config.yaml
n_layer: 11
d_model: 256
n_head: 2
n_kv_head: 2
head_dim: 128
d_mlp: 320
vocab_size: 8192
activation: "swiglu"
norm: "rmsnorm"
norm_place: "pre"
norm_eps: 1e-06
positions: "rope"
rope_base: 10000.0
rope_fraction: 1.0
qk_norm: false
attn_scale: 0.0884
bias: "none"
tie_embeddings: true
parallel_block: false
extras: ["capped logits"]
init: "uniform"
init_std_qkv: 0.0301
init_std_o: 0.0
init_std_up: 0.0301
init_std_down: 0.0
optimizer: "muon_variant"
lr: 0.00707
lr_mult_o: 1.5
beta1: 0.95
lr_head: 0.0128
grad_clip: 0.5
warmup_steps: 200
schedule: "wsd"
decay_fraction: 1.0
decay_shape: "sqrt"
final_lr_fraction: 0.05
batch_tokens: 131072
seq_len: 768
doc_mask: true
train_tokens: 579200000
steps: 4419
dataset: "wikipedia_en"
Each number is 128 + 24 x the weight over its row's rms, rounded and kept within 0 to 255. Layers, rows and columns count from 0. Numbers have three digits each. The size before them is the row's rms in percent of the matrix's.

# down: layer 7 MLP down (transposed), 320x256, rms 0.0435, rows 12-28, columns 0-127
# gate: layer 7 MLP gate, 320x256, rms 0.0556, rows 13-28, columns 0-127
# up: layer 7 MLP up, 320x256, rms 0.0577, rows 13-28, columns 0-127
down12 099:150140133115153107182147128151140082131139124133140092115163146103163129129137162129111195099064113113118113129135120155108094173127118095146092105179126105148142153101147185131142091142105085129097133137132137126135103104104128073148095121163151130116179115107131116128088170182086123109135148141164137127095133106134134084125134145114091105135109122107122124150145120163100115145115
gate13 094:172129118156143086129157146121135127125119151142106127150100088109095172157116160108084131130118149152162142131128152119133164148147110167119120138164098153150159109158083129121119111146152146134140154079084122150117125083126127142071114150120141119070110116127130140136152131120152087080130187114135141147098129144168148109122148129150159142091120117094116087123111101124142143141134
up13 099:115134129092143129128158095117152154111127102110127160118082113131125113078121155124132144112175072117103138139139130164093162127122169158114113117096137129110125107083121143208134110131090143134130124119143117126144147152128128121150094106147109116125145155162084108110094116112102102162127108152101126131097098135051104153153110132154138091146125095144108135129156159143060117095140
down13 095:162112090123108088133122122118112148182149137130125133089115114136126175164136113186119133127070153155151138142117105109171147128105148126125127146162109120191100136158127134136103110115131139143108140114131094129126124118125092164128121123128116144119129087096139140138173127134149155103129140171115179131115148102197153157138153130132097144116099112138160140130138134131137141091152
gate14 100:101108126120105176142130136128122095170060118135134171183123131112089100131132098110123112111148116153112129121128124125127119102123098094125123125147124113127109155097134132135127153134126119138137111093146136133100127123189100128159126114117143087118115124129111140145109147154117107072165085117111109162101130102088112108146109147099136140136145137116121091070158141119152130130130
up14 099:130110141107165118146131119165132142132113106163071106133109088157031123145166111094122157126167151170124087120155114116156124133160116139127136104084130132137121134134177107139114121126121137105137141124132184136120107132150092170147140115105138081150106126073116167127093117118112138143113080102122099156143106123103138160101171152122159163137134097077122116074117092136160158122076
down14 100:092156152094137135150124137165141160131115165129141144158166102148117096134132139084097121092149088152191158107131125107102109121131072141156147093093125128133110105136137091133146117123124159120155087118139106155168102134116091125142140125112142141143107095142165117084114161136123131117119135124102172161128125117103140126159130128150163127130148092086153087068120153163170175130130
gate15 099:164126123090151123145152139133145161124140113095144096136149168153131117142107094109121114134142136104079128122148104145167107122090088114181137087099135151115144131151168109145145110143170102093175182087096149133093158130147125136125115133077122106140123097147115112103147139114142138089146150140114153132117101100117147116172138103131132122135153131130099069185144093128143166168093
up15 099:129128069107130073114148143076150158115152117076155149072138152144168117116096121149175110111116110088139129104127132135121092176087136148149134126112087127174157066154134104155110092145135143121106139141109109117137146088137122137133151138121104119142152109117147138089133114159167165150125139116114176140114127145140143130112131146131134115138119110147125110150117094192146132126149
down15 106:115103161149129131177102112091106151128120148150154151135159098124118109160085098137145137131141123145126179111147122129164108150143140132112124154086108155110112118115159134101126105142102138099123091172118128125189133180133122145146146120140112113128151098122135118148090123108129141117121122157114155133134138140116122100136123117145143112116170124139118143079181138146139098151157
gate16 103:102145123094142125154105097133136123115139149163126076110142138156134125179147130126128126109062167101103104122102163163089095145175144148116141135161145129116159109122118096095133121106115176107200120102114102162115150170109114123155143131125119130155151132109188157123130118134155107141096128160139085096123103140107128137150155133159113145161159149175083131103147143119147108132100
up16 099:122161152134138153126122148168086138143132111074152092112112165126144109126172138169081145099143140171145073116120133132116132065143174141138130134117102109116121142153160147143135144141127119142111146130132154110113116108079126099095125152070150133137113086166161124101183132161113126125126151122148159100122123078121107132113119173103142113101083155090115107139115115093126128140162
down16 103:153123135131173114080156110103103143139142111091165120159123074125158121161157172154116172140114124138104160107100134121123120098137061085101112152107123119144148103143138132125105141174126103146106102096152106134142116165145132118071137120105099121116120137127111136169080083073147131101129129142151149194118129140105145138165139129082134186176116158145152108154141124107139140122177
gate17 110:155133078128123116162084114164124131126108094146127095124101113190125124115170103136121127148124129174133094153150161143089151138164160128130119091149144102128114125078157148157088145096175085118121089116129129093135073149124080176187138140122134131132133105139161121087131157139146142146131168119111117159137143094110146104084125126101161168109154133128151122096102103145155125160103
up17 102:099152156122151132123106153148149109088106135108130077067117113149137136112158083110126167143123105104151147124106143080110134131158143146161122149183134095134112164129135157136126100124108137121107102128140096086133126159118111164129142150162115123169092118095095093113123134089145138092108127123178127137161179124130087135111131159096145109150127156126108119138087092140149109140124
down17 099:120128141132166124172105158127136116095094131166154140126175141150140116142084074164095078131112155075115155116136187152157136114115123114140100128144154137113139146080145117132082128138160139142106142165133129169160116079135113111105114116151155131128135152095126199119132139134111136093095107104130152116113177138107120100102125094105151163118126147110142135109116109117164132151137
gate18 092:114118125112126123148100107129137149116166124090142153064128119118076140115113123168119098121141096133147107114151151118099121183075110113112112149151168138131095147108110134143170100152127112163124107072140141114125122106157141102163093121107119127123106120112132092131096097162076134128139104113117133104132098114074104133148108117116143150144109152110150126101138135112115159168188
up18 091:095146147130114129088091119114129121159149111127116114126145131132167108157142134117142141078117128082132143154125150186133142141122156156111128130136150143105123081159176111101150138129125135150112151130075141127167126115143188110103122133115174124145131113173136102121119132140092117128099168115143058127112147127116167127100136117147104139150149161136110126135105142129148122119191
down18 097:174120146141118086150107156128120140124124180163101122137120166126114130130139126116133106134131123147151164123122129154108153130172157207084133136110142145099158073164136112139106171144128132149122148140121104140128090159126077142076124144110141166110162143151127134151118159155159142126091120120119159132136165155127153127162136159151134075126148118156137131133100056121113150112082
gate19 093:079115105136092124097141155165128132130135120103120168154118095138100126135145062120134115128102116117117170153133095130159122127148139140127130111141147139143128130143134130127138119103143115131127147138121100119118140148077153157127184086145173153162133156095143133144116147148139129123123128152186103148110166103074136117114125144136126131156122134113106174078138094129130196133147
up19 093:175137133135091135080119135155142104146128141120138153104144104129160148156125134139094152123160101118169112167167121121141131152133124089096092144089170114107110122137164134112129167139115106147149165122112108141143136126092124129129138141097127144153160142194138100098132111106135143130124088077116098120168093105116123140121139112109114102109116143163146102101159171148110140097139
down19 096:105161130085145162115154116091155173166093110119113109114068148148123129076110146125145121107100182119156128103101129116107139112141134128151150116152109139116127089153185147094149142096146080124158113160166169117100090110122125110152139159125125124107121160081131118144132060112102129097119114136120125131113184154166115155122134131121102146161106107139152113124094175144120130113120
gate20 104:142097139116154157144140162199139172086166147151057120130111102107114135165147118146117139102114119153093133123105166137128147142131117102149125097122114158097158165123108173155099135075150131164082100096133116126099138094094101101109139123101131097154118098121130095115125143168152135136093152093157171176131138122123155162133120123155140136112083151128116097134179152090140129118179
up20 098:174149127098146126156132142117131119090125155116099140153122151091156134143119096143117127157103143107123119103096144205101122118113121102078144132132115136075129093128133162144140158106175161121123132143129112102085116126094151118115130116085110134163080072171115080150180104167148130127124097111132113159153124111131132115128140094140124159132184154120126141133146095081138141130142
down20 099:140127195106107112145112116145125161121104149133151124153160125197136171134085129154122116128103107093140120123145116143128189112153119131123119123111078110103112096081096155147103119091108130111186115118147139142114127154108089141090147104110113121142125127142147122127110118193106105154085130119109112138123185154116130159110116088097151095120134096120095070162164146172134116152155
gate21 101:098137146136117134097089113104087109116153126125128098141145143145119129123125059103111149098149134131115154138116106175141137134155154140155137111136159119089148131098120130140143126138157103122130123088120179136161155121167174112140085136150182106101164096135152167133121128077128123134112141126111085087181091115155152147158116128104111121071145125148132162114108112132121144164115
up21 099:117132129114136121127161114159074131109171111131142076124092139104133160146105143125168113103116151128114099136094118138088136145096160114113150153099163116122133105146172105098158119064101141139133124145150112170109126125142146176149102158094115159159103112112131128106108109148118082143146115142087127142146155112105140189145143126183098175151143177152119088124151114158122137128145
down21 102:156168134117189133113113148113137103145100146084113159114150117149105105153150174126127097106113112124119152122129161120145130134158085134169148129101130110137135128172105119144192134142137144062132124146110117071140166115124099104155112115153094124130144140128171103149184119132179157121077121101134145138120143127123137122123094109111139079129113130116102111136107161112121149113111
gate22 098:119123130143123107158116142099112113107093118129103114100147108101152115166106129135067166085128125143061105118127098145156127131096112119156151141124125134183125159117128098145108125109119134130151129134110146118143120129089129145144075110110127153132137134106141071113158135167165081133135108078138118098166125104109085143139111107143140139122093149103118137128143164152135139103127
up22 097:124151134173127119107124114126120159160131141133123104115103144152149122113160099133067131158109143118093131126119141092154181151169127154169126146094158107120094089076137081134118118132141143105140137147200117126163130141121130113108090167132157085101108125157147133117093135130127140127087114085118079102176123173160143125151106144136139122117124161127094142114125148094119121095099
down22 098:104115101144162121109132135153132102123109112134137133119084158098150168108185119150110144108160097102149171148120154127171127156104109097177110155141132109151144098124167157097126138104166138122091125090124140157147106153098128117140123101116145152115159117143129170123114120126145128073120114153109152113090148115111091144148100114172132173141174088096134102100139145094139109147149
gate23 097:131163112127100100128100130123169138116153113132144131116105113117113067160126133132118126174120065155119116131124120165152131120153111135084147162093148137131123090092109185121105141152113077166093131091108112099128118135170130179100149159123093157096161110110137124156081139150120123102127198120133106153146099152119139133163104114137088148138162106138160148147143137173124140136135
up23 099:158095165115088122130135102127100133125104095117111107086126175118155143084086125133153155125135164095141174110112131137122090170108129126178123129112099130101113094161140162153108080118100189153116110154105132127054117152125114136129121144091132147133146139138139092132099154120121155118117169112119129063159131124136103135144124167116146147135124118113138123119137123145077113153152
down23 099:189197108148176130131123127131158104125153133136180127084069140121130139139143135106108160081144109107103106124173072130112138152100131103154072114133151110113100120119119133157143187136097118154131115147152152157155124145146141149113112095150155160169134144132123121141138114151091128168123164178119153130173123160155110130151117118105143122079114146128105121097127130150141092142119
gate24 085:159151122095132141141136116142133127158129097132107122154116113119118073084110127139120100130134157127115117099130128128161084112144109113146084111165135152156149120087084135169120088102123128163159107167113133162121069133095116115141139137167102156130109105150135104113139118093119155108106114119134117100088115112145106114140150136148149105102083144137149135145139135124153123159147
up24 092:152077119103139125139080126134127147109087098147094145100115130133170073113124150115138119124135104139148136134156109125135158116147183134141086143158086119155129112139095093142158156167121124137124103118144096099164129135135100114124124106156085153134106097153132093105102118120180168142148133094111112122135148154148121113070149125104111168169126083077156162137126158096145161146152
down24 095:108129139161116080133089109145137136138129130159173143155105137090138130156100110147130132097088139108101111135104132155138144132143130110143138142125094154133123106110153099166082147132145126122123170084119133169113115136159121143078067154130132155113182121179116153134137149117130140108145116118151113112138132150162164148170113158075157129138139154114113126085121162099166116114129
gate25 109:133117126105109121147113133118130169099138136113168081133110138130160136123157154115145138166152136132119150172073132136192133119080140128124158139137179105161155161093177114102157146170162157122116154108122145128133154154079101153170106114169124101151092142148107111143121099111111140123106101128149097138135108144125122130146152107111173144143156112155103138128126136085125086155098
up25 104:133127128155088103170107160151135143135122145095140175123162110119126142122117133126086094121077151152141176148108127125094131113094120177110165121180139104143113129124157133116129170159135102158167150088055110155139136161134180159130142170169158109145110100156128132133118169107198075100133098131126139114115129146160148136127100115145123129116133120156117105130114115127143149111162
down25 101:172139124128180082113162138130189124149142127164152129140100094141127128121106122114142128086096111120117143189106081151061164134118151115167126118119104128104136127149117166147114121114132159148128157164144160096128133124074178163093127116150147093132126107116103126119151149132115086131146133133093153116107148129151107161119126155133126100161109101122134107178114104117139098132133
gate26 101:132123171136105138169140121149131070109088140133120131121101162109161132136097114134115158113151128103157135127127135113104058162161124123153120152105083141074142111110111114111126093113109119159110120131128120161145071125117099105149126110079137141120113101112145152111119118176139147080131136156137096131148104131167128107144121142109101166116119116089115111104107114126121146112144
up26 098:119097133158163138123078146153145103116146128153112126133134174164146162162108103183146128147153154112140149133100093135141130133117146090111138138133127147178118097107107089119117146116135117153142135137132112128172078132154098121159135111122106143104089118120140143110139140172108121094151119125196133120120160111134116143129116121160142154103122121116124087105133116093158091083115
down26 094:092115147137176168156134139151150144139089153106117146116151119090100132113145117072148092149117112144139079154112113112153088114153145173170151150092107121127108109140145116141184133142107133087151102156118160120107152118119136170129128108163161138132107114139097162107139130141119091122149104133090140107131132149149131124160150131142099132146169134131110074128138119136127167138116
gate27 096:113170098153125143131055150104123097142144093098150118129146120101099160150104140143130099145134092173110123133129167142133126149121101096149130103169116143128122176145150122099131115129171150160148120109110174143091155126108130113139096134135132164152130148118165113112155124155150135119115145133111162163143113125099097107133138096110107094147149117153090132097174146138181105155181
up27 084:128153132148135114091133089152122135111115109169083116163117078098143151132150127109133152145119138139114110127149095096093145088097155137138140092118121117130146136128096143122110096136130118079112107127175139141186141183120115160118114114134095080125147112083138147170115083082068083121137127137144122111122091117103090162134087134155121120075059107133124118129106140115115139136103
down27 096:162130119117110122160113089115114117131156159161110177116121119139134164136094139112143071135101172160110150132126134141129145132036092123145133129100103128171118162145122108109125124162147115100110088115126116099102116118136144189122121083127135157110099098114149145107108121089159127106140115125130105155127111145120126130122108130164091111127141116176118096115094169100114139149142
gate28 099:100131114148173131153187181155119057121144127120157155133132119114142185142117126187149130104150157093128145064159149131143103152153114125113163119120139111122105156124092120087164122116157128126107099143105131137131145087125116170120079131131098148123118111125109116087112132129097107147122111136127116178146142089123084162063103122121173116152095125103153090173156111097159130167146
up28 100:127124113142115166187082118150139137126104144155126106116134157098149165143096171162169132122113162088118147144163075148145080168130120136165136171105136147102111166147127111117153137133141133144121110157110116102132118118152113162133102132119107086118142118105143135158146089129159155134150102139136116105108129138095155158117099175084084075125100063091101108104147141076101100117149
down28 102:127072114141128115115110133101161137137129129131101104149149174103093128108088149163152114143150123145118117176099126124117139101102138128109150137100103119095142139125131135121056174151163101155105128108143100129166135197128173143148120148114124117068115131145120132090120117125129111161092125139118102101111099121132115125107130082146131129112117141138143176070109097147143113084049